{
  "d_model": 128,
  "norm": "rmsnorm",
  "init_std_down": 0.0,
  "lr": 0.0108,
  "lr_mult_o": 1.5
}
Each number is 128 + 32 x the weight over its row's rms, rounded and kept within 0 to 255. Layers, rows and columns count from 0. Numbers have three digits each. The size before them is the row's rms in percent of the matrix's.

# layer 3 attention value, 128x128, rms 0.116, rows 84-109, columns 0-127
102:109103114093108166094145127106105137156153139122122070155128111139125121115120118177116166140117107103172113111126087116092118150129090074089108108155170165128157167164117167087142105125124120112130125046096133102134143178066199145114188078071131125198190139154112166142134122139102104143100119104150123135095191136142055070158162034134141136150133121099152141194162082080189106138159
088:173128131149100149177155106104173176134111111185091089124108168133119105158166145147159121104173075113108183170090142113095146138168062102131148135186097118075117132092088154073110146076088069129092133145072114137145148125113108109127112128095130160092244128131133146109119098104126034146103096139134112123131089166097134119082143130130180135160118093110147093167196095131147083107110
095:153125118155126103165085111121048135125172167150096092171132150125128124110073109146167158128087146134139111152119140121130151147144110101165127138133123105122179126139138126098108175141151138156133073104100127120128184181167112192141192124063166088126115158138156195117083191155158081163105131096097133154163169144049139142124144103129100163172165205068074210154133136158166119144163
109:091177118082131135076153164122148165154108160072207118161142082070086158081057097161117179132135153103135135125162159167106175098146129135174114139147089109163127184114140123110149174140144130140151156076163143126117113139089177089155120108149101164116121150123103089080160147125182146174079116174114151115125174173153149140139093133201084142115133075146097107142073202099164129165119
100:170103159176151134081128109126061122192121133108160093148084122105119106139111132070135130109138175130099121165172191157116131141166088136184131124151149153126045130081085138106137034179121136136095156128156109103141167161109159170083155127130101094092183154075103108162145166167128101133110120152128179147075127138092114095137221133132100155131167102106086150131150162080117102087166
092:107092151092150125118129174091114105114151086134212134143139072155080123157150122160099139112064236107085071132127157148150080144148138098141197159090114171145155085151145128136124194147129158125111113135155169120158112104121143119080117138102130148090113155181108158120114125109169140156103119163110179176090148147165143140181168107123067209119121173115096104145107127184107158181110
105:109119149168123083138181119119137174122093109094112137132129099109144160115181097159132031102108099174059106145151130067172137110086140165100142136148088143134162123052181124092123063079093130097097127153170085161108149172152174085153116157083124177138161125071084113133226123161116120109136104179112134134126114116095128093140118174117154162086138138158145137087097155161148157106098
102:203184081108098104116107145127115142165120179122097143208126237121158158154148100102170135110189121155089102159168168128100126127163132143110136091110150063093091118119129082115104108067184080079130153100106127127142177150124140145101153127164156102111154172148165155105157093145165101201088095166132110100105139154095081100147115063104118121110089097100118126147147120141128172087129
100:164146097104068084115132163085114153182134176115146068118130125117104118143095133109165151063184142125136166097097137115101134082105068144054115108188154126088107188139132102130118172104097116097082118157134181105108086135164076112138160097135076116103124135140090077066128069098118135103113064164106170121130160149132133087138101104146106094123139117089128192054171173112144082120146
100:164118160151175161115107114181098127128176046166121145183090153103093116090129118173121153178114116117100190104130116079184091154130086116094136171121188094137149127084145085177136145132115126152090109134100147117126176167145095109136109119132177060107162131124176130141153083147126155119191096080136063138160157182095088115084162099135142095201135121182125182156148123106145133105081
102:130156168168074122153143065109185067131119128156161109104123151108087148140102170131093192174113123086127095118135075140082120143126178123120119099122110129071055135108124133093130131120107146153130142132127044198103113158142113124155115089158179154191112118106172127124115153160147114173150123082100155173112083162112117159137218183116093121115154195088134130107144105138054124139171
102:112109088191113131111101108150160101108110106163089184105143120127130070106154181141150105136071104139143174102090132068183156135063145093156122150115103086093096162139149147145093155151089115130129058156106113162176123139112111124132105094113144197137140171108143166201090099111105069127118115155163169120136149104103129125083128123206148102068113121175125110143146113054100041126148
103:106086103168056137108108098123163127140098143156133175178108125150119112103152134144143071173097149174078114132147112140158097121141148160125132159131134157168095164112116128147089094183164098201101075108110127155078153120156145164155165125147145164121144181174083124120089163136150182139154109102147099116141177062065109074108147180105129139092149170146196136127118126018159148140099
098:091106132099109094126136147147168102147115108180089112084149147171187102096130155136094115097079119078149139101124095123154127100082129135150140116093113139162089087104096168117081169151121165154114124126125081111177093155118087081165140102093088170139098072127104075140150115135157185194106080084227129116092107145140161149128107173167090185100085159154198110085083124119161144134091
091:128127089128101143171114131144118120088135116129087078108117134155052127207154110161146104116140073109161122089136119085101113104068096123202086143161142187109129149192155169078107147158149176115149152153131109111139139122093105154146120123174141122161149106154077089069172172108076078074115134140078134121132092163213114137111059143113186108136105161152132128166150154173148117087095
097:173193132086087120127159097170135113118108148114159110164139128080064130143149107085129165161156119172141164151155118154091159167082160129154138083083181103093122119131180171141098174153093114075140132083114135106105143120127136137158105114093152075117188138095111087120166122076062127100079133144059182138154101139133123108154086152146182097096064113180100106064125130183148175120094
099:142159181142135177138159188132115169113125060138157129153139118116052102194130133156095159114112121124157127151166050077159099181197129176124120153161163191152093103105070092153096155115123137180171103152168100079062107159110097133153107126162146087132089137156073107108078085196112116151178140167089121163124112124115092130138167123122155130134145107130122150104162120117141185155117
106:120110085059106100129122115127103140122084171124148080070125152107085113121148148185182098153109157151112160121160179133132136111158158105173120143061131091149100172064152138138088030144176139136116106096120142133117149162107176145195109165157134147116115144114098080109082125122138097129099084157079128103104154149102090102097119101205079190108155124173097149115112112104130143042150
101:109130119058120127117164164178139105130131140103153105098110125120137139099164125136153140097128169168118121120110126150084065125122136182118135130171096145198167193113165070146142119185106083216130152109184135069071155108119106142158061114126115156171089170139150062099068181147109175106115153145158120147090198148152113135122128116167102152140145120155176069136121182125147135181138
096:093111108107133110151139118145139149152128141091100133102077177150173108090120118183195129144139124167124203093167101185154165088093158074139111142135192122125064106130112194111049138109168113127112123127160123121102140151146117111170152071087107088067086111101078074197116134188133129089115151130144102165122146153185122162058087115111165132118112151148142073152076123112129120149126
098:037099172122137115122149092175139140109137148097126060121188181139121181146076157111179071133097123115148100122090190117099139109074143181069095080108104144096127126148166142115086116131145178099090087089128113111110132134105134068112120081116125156114158119097194127083190163107118150123175102131107176095175064107132160148168127123191130140138122159109136135166068100157137113113108
089:148096097155037110129120101097100120126103128197097087133168141142136131097144119174102168124115173126188112104107133147131131136073139137083114125146123156083095112124082135102148120169188157143108110115090103119165094168144151097109144121052150147140190143193121167109150156110086126105113101091109157161121103180087120114153148128146149201123116251153116114138157107168207152150121
091:106188115161137151114102136112107165120164102070090130152087148083113157133091126142029159114108126122190110122157119144188134142154114088117043131109138126210112145168143155110165187191106165058133105131156137127146155178169109104101090140133141063132158128107097166110142114144166116162110109210146157183166137164110121145155184127100143116150096125166082142106109169130167125123123
104:145178188144097106088098101118177151133148071156149150204124133154136102092169084096116202123148146108104117141137102071137125086140131132143107195134148132116114152110133088114106093158153064154106196123144065174135107163119105122143123146101103121126127075147088052077106141158154143132128163142163104120093096140153076089082137120131051151085102107181171177069129096139156146159138
107:089102104082125076101145110123154129100106169126113150126095151114161161107127126125138090166116137203162147156126079137144113153092143061139150091123094128141103077105156190193072097119146124135086144062050073166162148153143103092147110117102174176136155146122133136134094125094153144118171101090139194127150123123160110120210146183082106146141107163147107200118104110145066084108166
095:102151125137160128073165139134086134122134151103130123125162101193109127126131177067096126177128149160165157139135126132152177137204074163147123101179142131181100076130154118127095113112095135067144107102096168123134127172099110112082132107139036141180135124137170163129122100095137131184116157074173178105179176118130099071096164115087094112159166143043145184120103126124122142172163
# layer 3 attention output (transposed), 128x128, rms 0.184, rows 84-108, columns 0-127
118:164104088149158118142123133079136108130113087072116086176175153151100148086140124181108202091112159173115179141137122140095125177102144194141154066144137104083113092151110143123154152076115093133178192113161156166114114086133135103163123155108168195144109087081100135135156135123108178099183168158146079125154160113165110148097116147109167100166146116073127148119074195158194149145132
088:088121158137120163089155152105138127158143153100149122149140060089106162084146145121159141153097118150073142099095126125155120067107111156099185106140110126149114169201115131189199176150091079133167153157135118168108164097128090122118147131085168096163129107108081136151120093097158187103192144164091120138112073121104122091191179133126057173152186158086098147096091194114134129139122
094:113099143078149168115161105087120145191138128056135163097129117128118154125140113191132162128130133129115060121184140146110121097113127126137112123096143151121134145177077148161116125121104114140120138127192132117202108063133081063126167179112137114155106079109168209186170145100148129133142179100186129154099124179190155109108119101064219119129171121161144139152126093167151161102111
109:175204129193113094067066075055101178127117082156135107096138166172131127154125164164130084086117116171152119160159083140116109117100132122109153113147158088114137090137144121125125134136152121173126089106151159096122093151153090173107172127142098170097147108180119121130116088086086041138159134124164156072103110088104102080125139161197156099149129146105141135120128047136091171090114
107:070166094116179100097096134188134165117116092200170108142150129094148075180158137095172104067120123116138107120028145151168118175147089120090126099146128126156100166178119145141184137133105119135121101080146143110086122132121098116163155143149143126153097058132137124177133161119139156071144094140160137175132126186184165141096127089116173079143179088139147090092144128174104115134061
092:095159129119169117135090085152147149164168155093092184157162114175158130135062117133163085136193088179118159182132144146111160124133160116119127151148118124143140132151176095116145106146150134078120108149174186110165078105161163078133125150123160124098116100132118124144202125128071109099144120053192140127122151176141116089105066121236144095153086167167146130129185117104171126096139
110:113135132131101144111159135106106158128143099139194138151097132109204107083081123108137128103066141108184144151111171127162171083128097098172053113117127086142163123179103149138152089120140136186108087106133099083106086183138089164195136136145147076138153146050092133103179103116160120137150097160118144114170101111076167088191189162144155155109112123170175132143104198126140088123113
110:131093148190075124110124113098144143113108096119139101137098081156115155179159168126133126151145150142127135099146087042209067084067163175156113109149126158191143082140123130139176142103094154154107120139111162140128133138158114090119139108119110138115138083095128106092075141151142195130130153129168145177136082177152144134143138140108131067132255163153130090164113176169131109101094
106:119092111145129082091129129161133158166108159135122087128153109069094164125172164151167067167170104120094167162118112151140145115101090140115184072151078223124190101133083124124155135139121108184129150104116131135180149127086107148171161092146089156125166136127134095082117122228190108078126157146113100112151154065089083115130160147161164091153128153166147102136157099159085165121143
100:079117154126050131163137134135149064161127166078102118115112106132170147162168126121079133127091148194093119154169079106149144072176124163108157175109068117065073131121110126143141123174115126200110099096087132099099074104101140149175151134143116134199176099158072120148144114089125195164091086190112121151144131166148151139154111129130144119086165081145169104076115105143121156125109
107:196184141143204163135128135144115148177171119140135129155180153201162106132181094108080135093126090081104137149112125152141115188218102112148147149101147173131067112133119165129108168114125114096069181132093178100119196086152176129055113142101111095068142100121144078193146119103181143122097086120125140141069155114113154143115148088104113120138163134112141134139150149160134139127117
106:087146127127124091156133159105139139096102135068134139121157144153081142156135111065079147123126103090090109183124154169069124140119140112117170151134123183138145117189124112143116136183121108183198147065159123209108103089132182157058108161120150089135127143085101123163077156095123106191151079144117094155097048114097084185143142114161159183117130137089146109104128158096127136137183
108:184135094058138075168171095103076130094099130140118106174148183105139180133082078119100173084163157036138055182110097090135127061127123137154093152127086158142118122137131170138129148147151155113173114107068119094157082125079109155121080094101121126096154124082148127175104130147133105119091141200098171126162089133129162129090139085114138096107112121098148106104106111182139089088130
100:135155112124110164150113138114113121145144064147101170141140152137155072104160121086080163083136136134118120195138148145107174137153152121053075203073104152133174109141168059109138155145142140083137159139170101112158162153047108188130088121156118071113117121138127167133170205143119125098092098158101096150086118078083087112171127149146117122138090181122084142150130144150164109073176
092:148146178020150162181129081124116166100181134072121129072156103134092190130136114140149120212124128142142146135123136155145151171123131163125128105104124092117092158069127143134079140096092101138112158089109153170087116163105110226140151107117116134125131185169132099137128045140141088118171135113139065101146077095072077101128170147109127122163099101116092142135153148106120159166125
105:107110115099162100083071118168087116092148128101169117096140192134149133172169140135177059138147118158170131166139103106078057129108101135155140112136123119106091123134098107112134119074048192142140121069111157140184120153128150141139114130094139132090147157109102132086025082090082180153135090129158122076152070133144106137091157137171088144113156170116122128160116152116073113176173
099:119104159083131099133107112137152155149120142171154211129180185139221120123131111075120110112163149182161113070171148165110130098105096103150096062111090112116078086114144112081109159121140094103162134105062176087121096096104144108121119088157131171144193093149181108126108129075157160162101180129177148133092155105148113111134155126150095147199147146149082160077088114133136157133108
110:140170113141064154106134155145096120118152063115157104130140179133107166170126142106121131153071109120165084195123121122105111081082107160122096156113165155155093154184150142130125170104151124200131163097079131141117076138165137155136124113113117103156125123150179120114162131123101131106227156181170119088142088194109171139141168155133146031103198150131131122153185120104069113156121
105:150152104132073126082092143142106114087086110143062132140141139167092120144122132174124158126150090102231152158131154093078215103110154120125103136142148151139110131095106157089137145140172155108147117077139131100149146186144111140178130131134140145185044064129141123118145072088131066132139163140060197058100153103153150121137132117143115074119134122108060142162166104107103151154108
092:098117121131100171124099086113082090156098088119156130115179138109084096155114182141174137119127144123068119165162093090006115117155133079115098139159062146129123122179129114120131126178035125135142157117098083135113180160099112110186122111154105180127137125153146178092153167113120082122125149102097115097081096130129161110144134138076147107088119136052092139109066148119088100091114
106:093135094082123141094105146088109147150212147129137130126082098165169134152084123165150149120139116119173132190136125123136182150163138155148157197107186111140128163095061145210113163089120086136115143142122149097115129192111123142116165091107165131052139141146110174103101152164096105121203133110121117106128112103085087106189084088101159153122136076160111099111148169167076107150187
093:118069129099182112152048094129138132178190033091111115137122144138123178070107111194105160099115122147074161199087149133127166146155095163116071193142126122148166161190100074164118146075160114123082163118154161138157127131109177135116120154131126139121080070075102157137123132139117119134133143168157072097160110141095113075111113130092108098125117098140091143168100116147098146118145
092:113088199142114074050123119101086122101157106118110105079145113128173102124132119157154078093117129182119144106135135136132145173092112122138133062075144150058129124116205123154130084133060048134088137143162174096124087082099068178140137180156083146122125046145156126092104147132162106161105095091101106106100102174136152173105120105127136153145148131143182094131180101135126134112115
114:106099114168148141128169120161093084106093038108151174109146217071089113133125125126070082127140160123134132188077116120164153132152147167112135130120106137075105100126184146117106149169145158102154088175141168108159134175132092176174078089198088091143120151092113144179060123052142151091133104148134130134138136149134141128147136150124119099125130160112103148165080139180073137079098
116:155132076122154173082182107143114105144186057130126127172170126123109142177195127112144101112088128043147149167116080101124168120129125163216128137106121131116165187127156165143128170125120127130144106130127129132118105132139204174135112146129148115069105113060122153104170110128072150139045129165138128151083112118078135160079146071133129154081095097100138060137121130121160098109170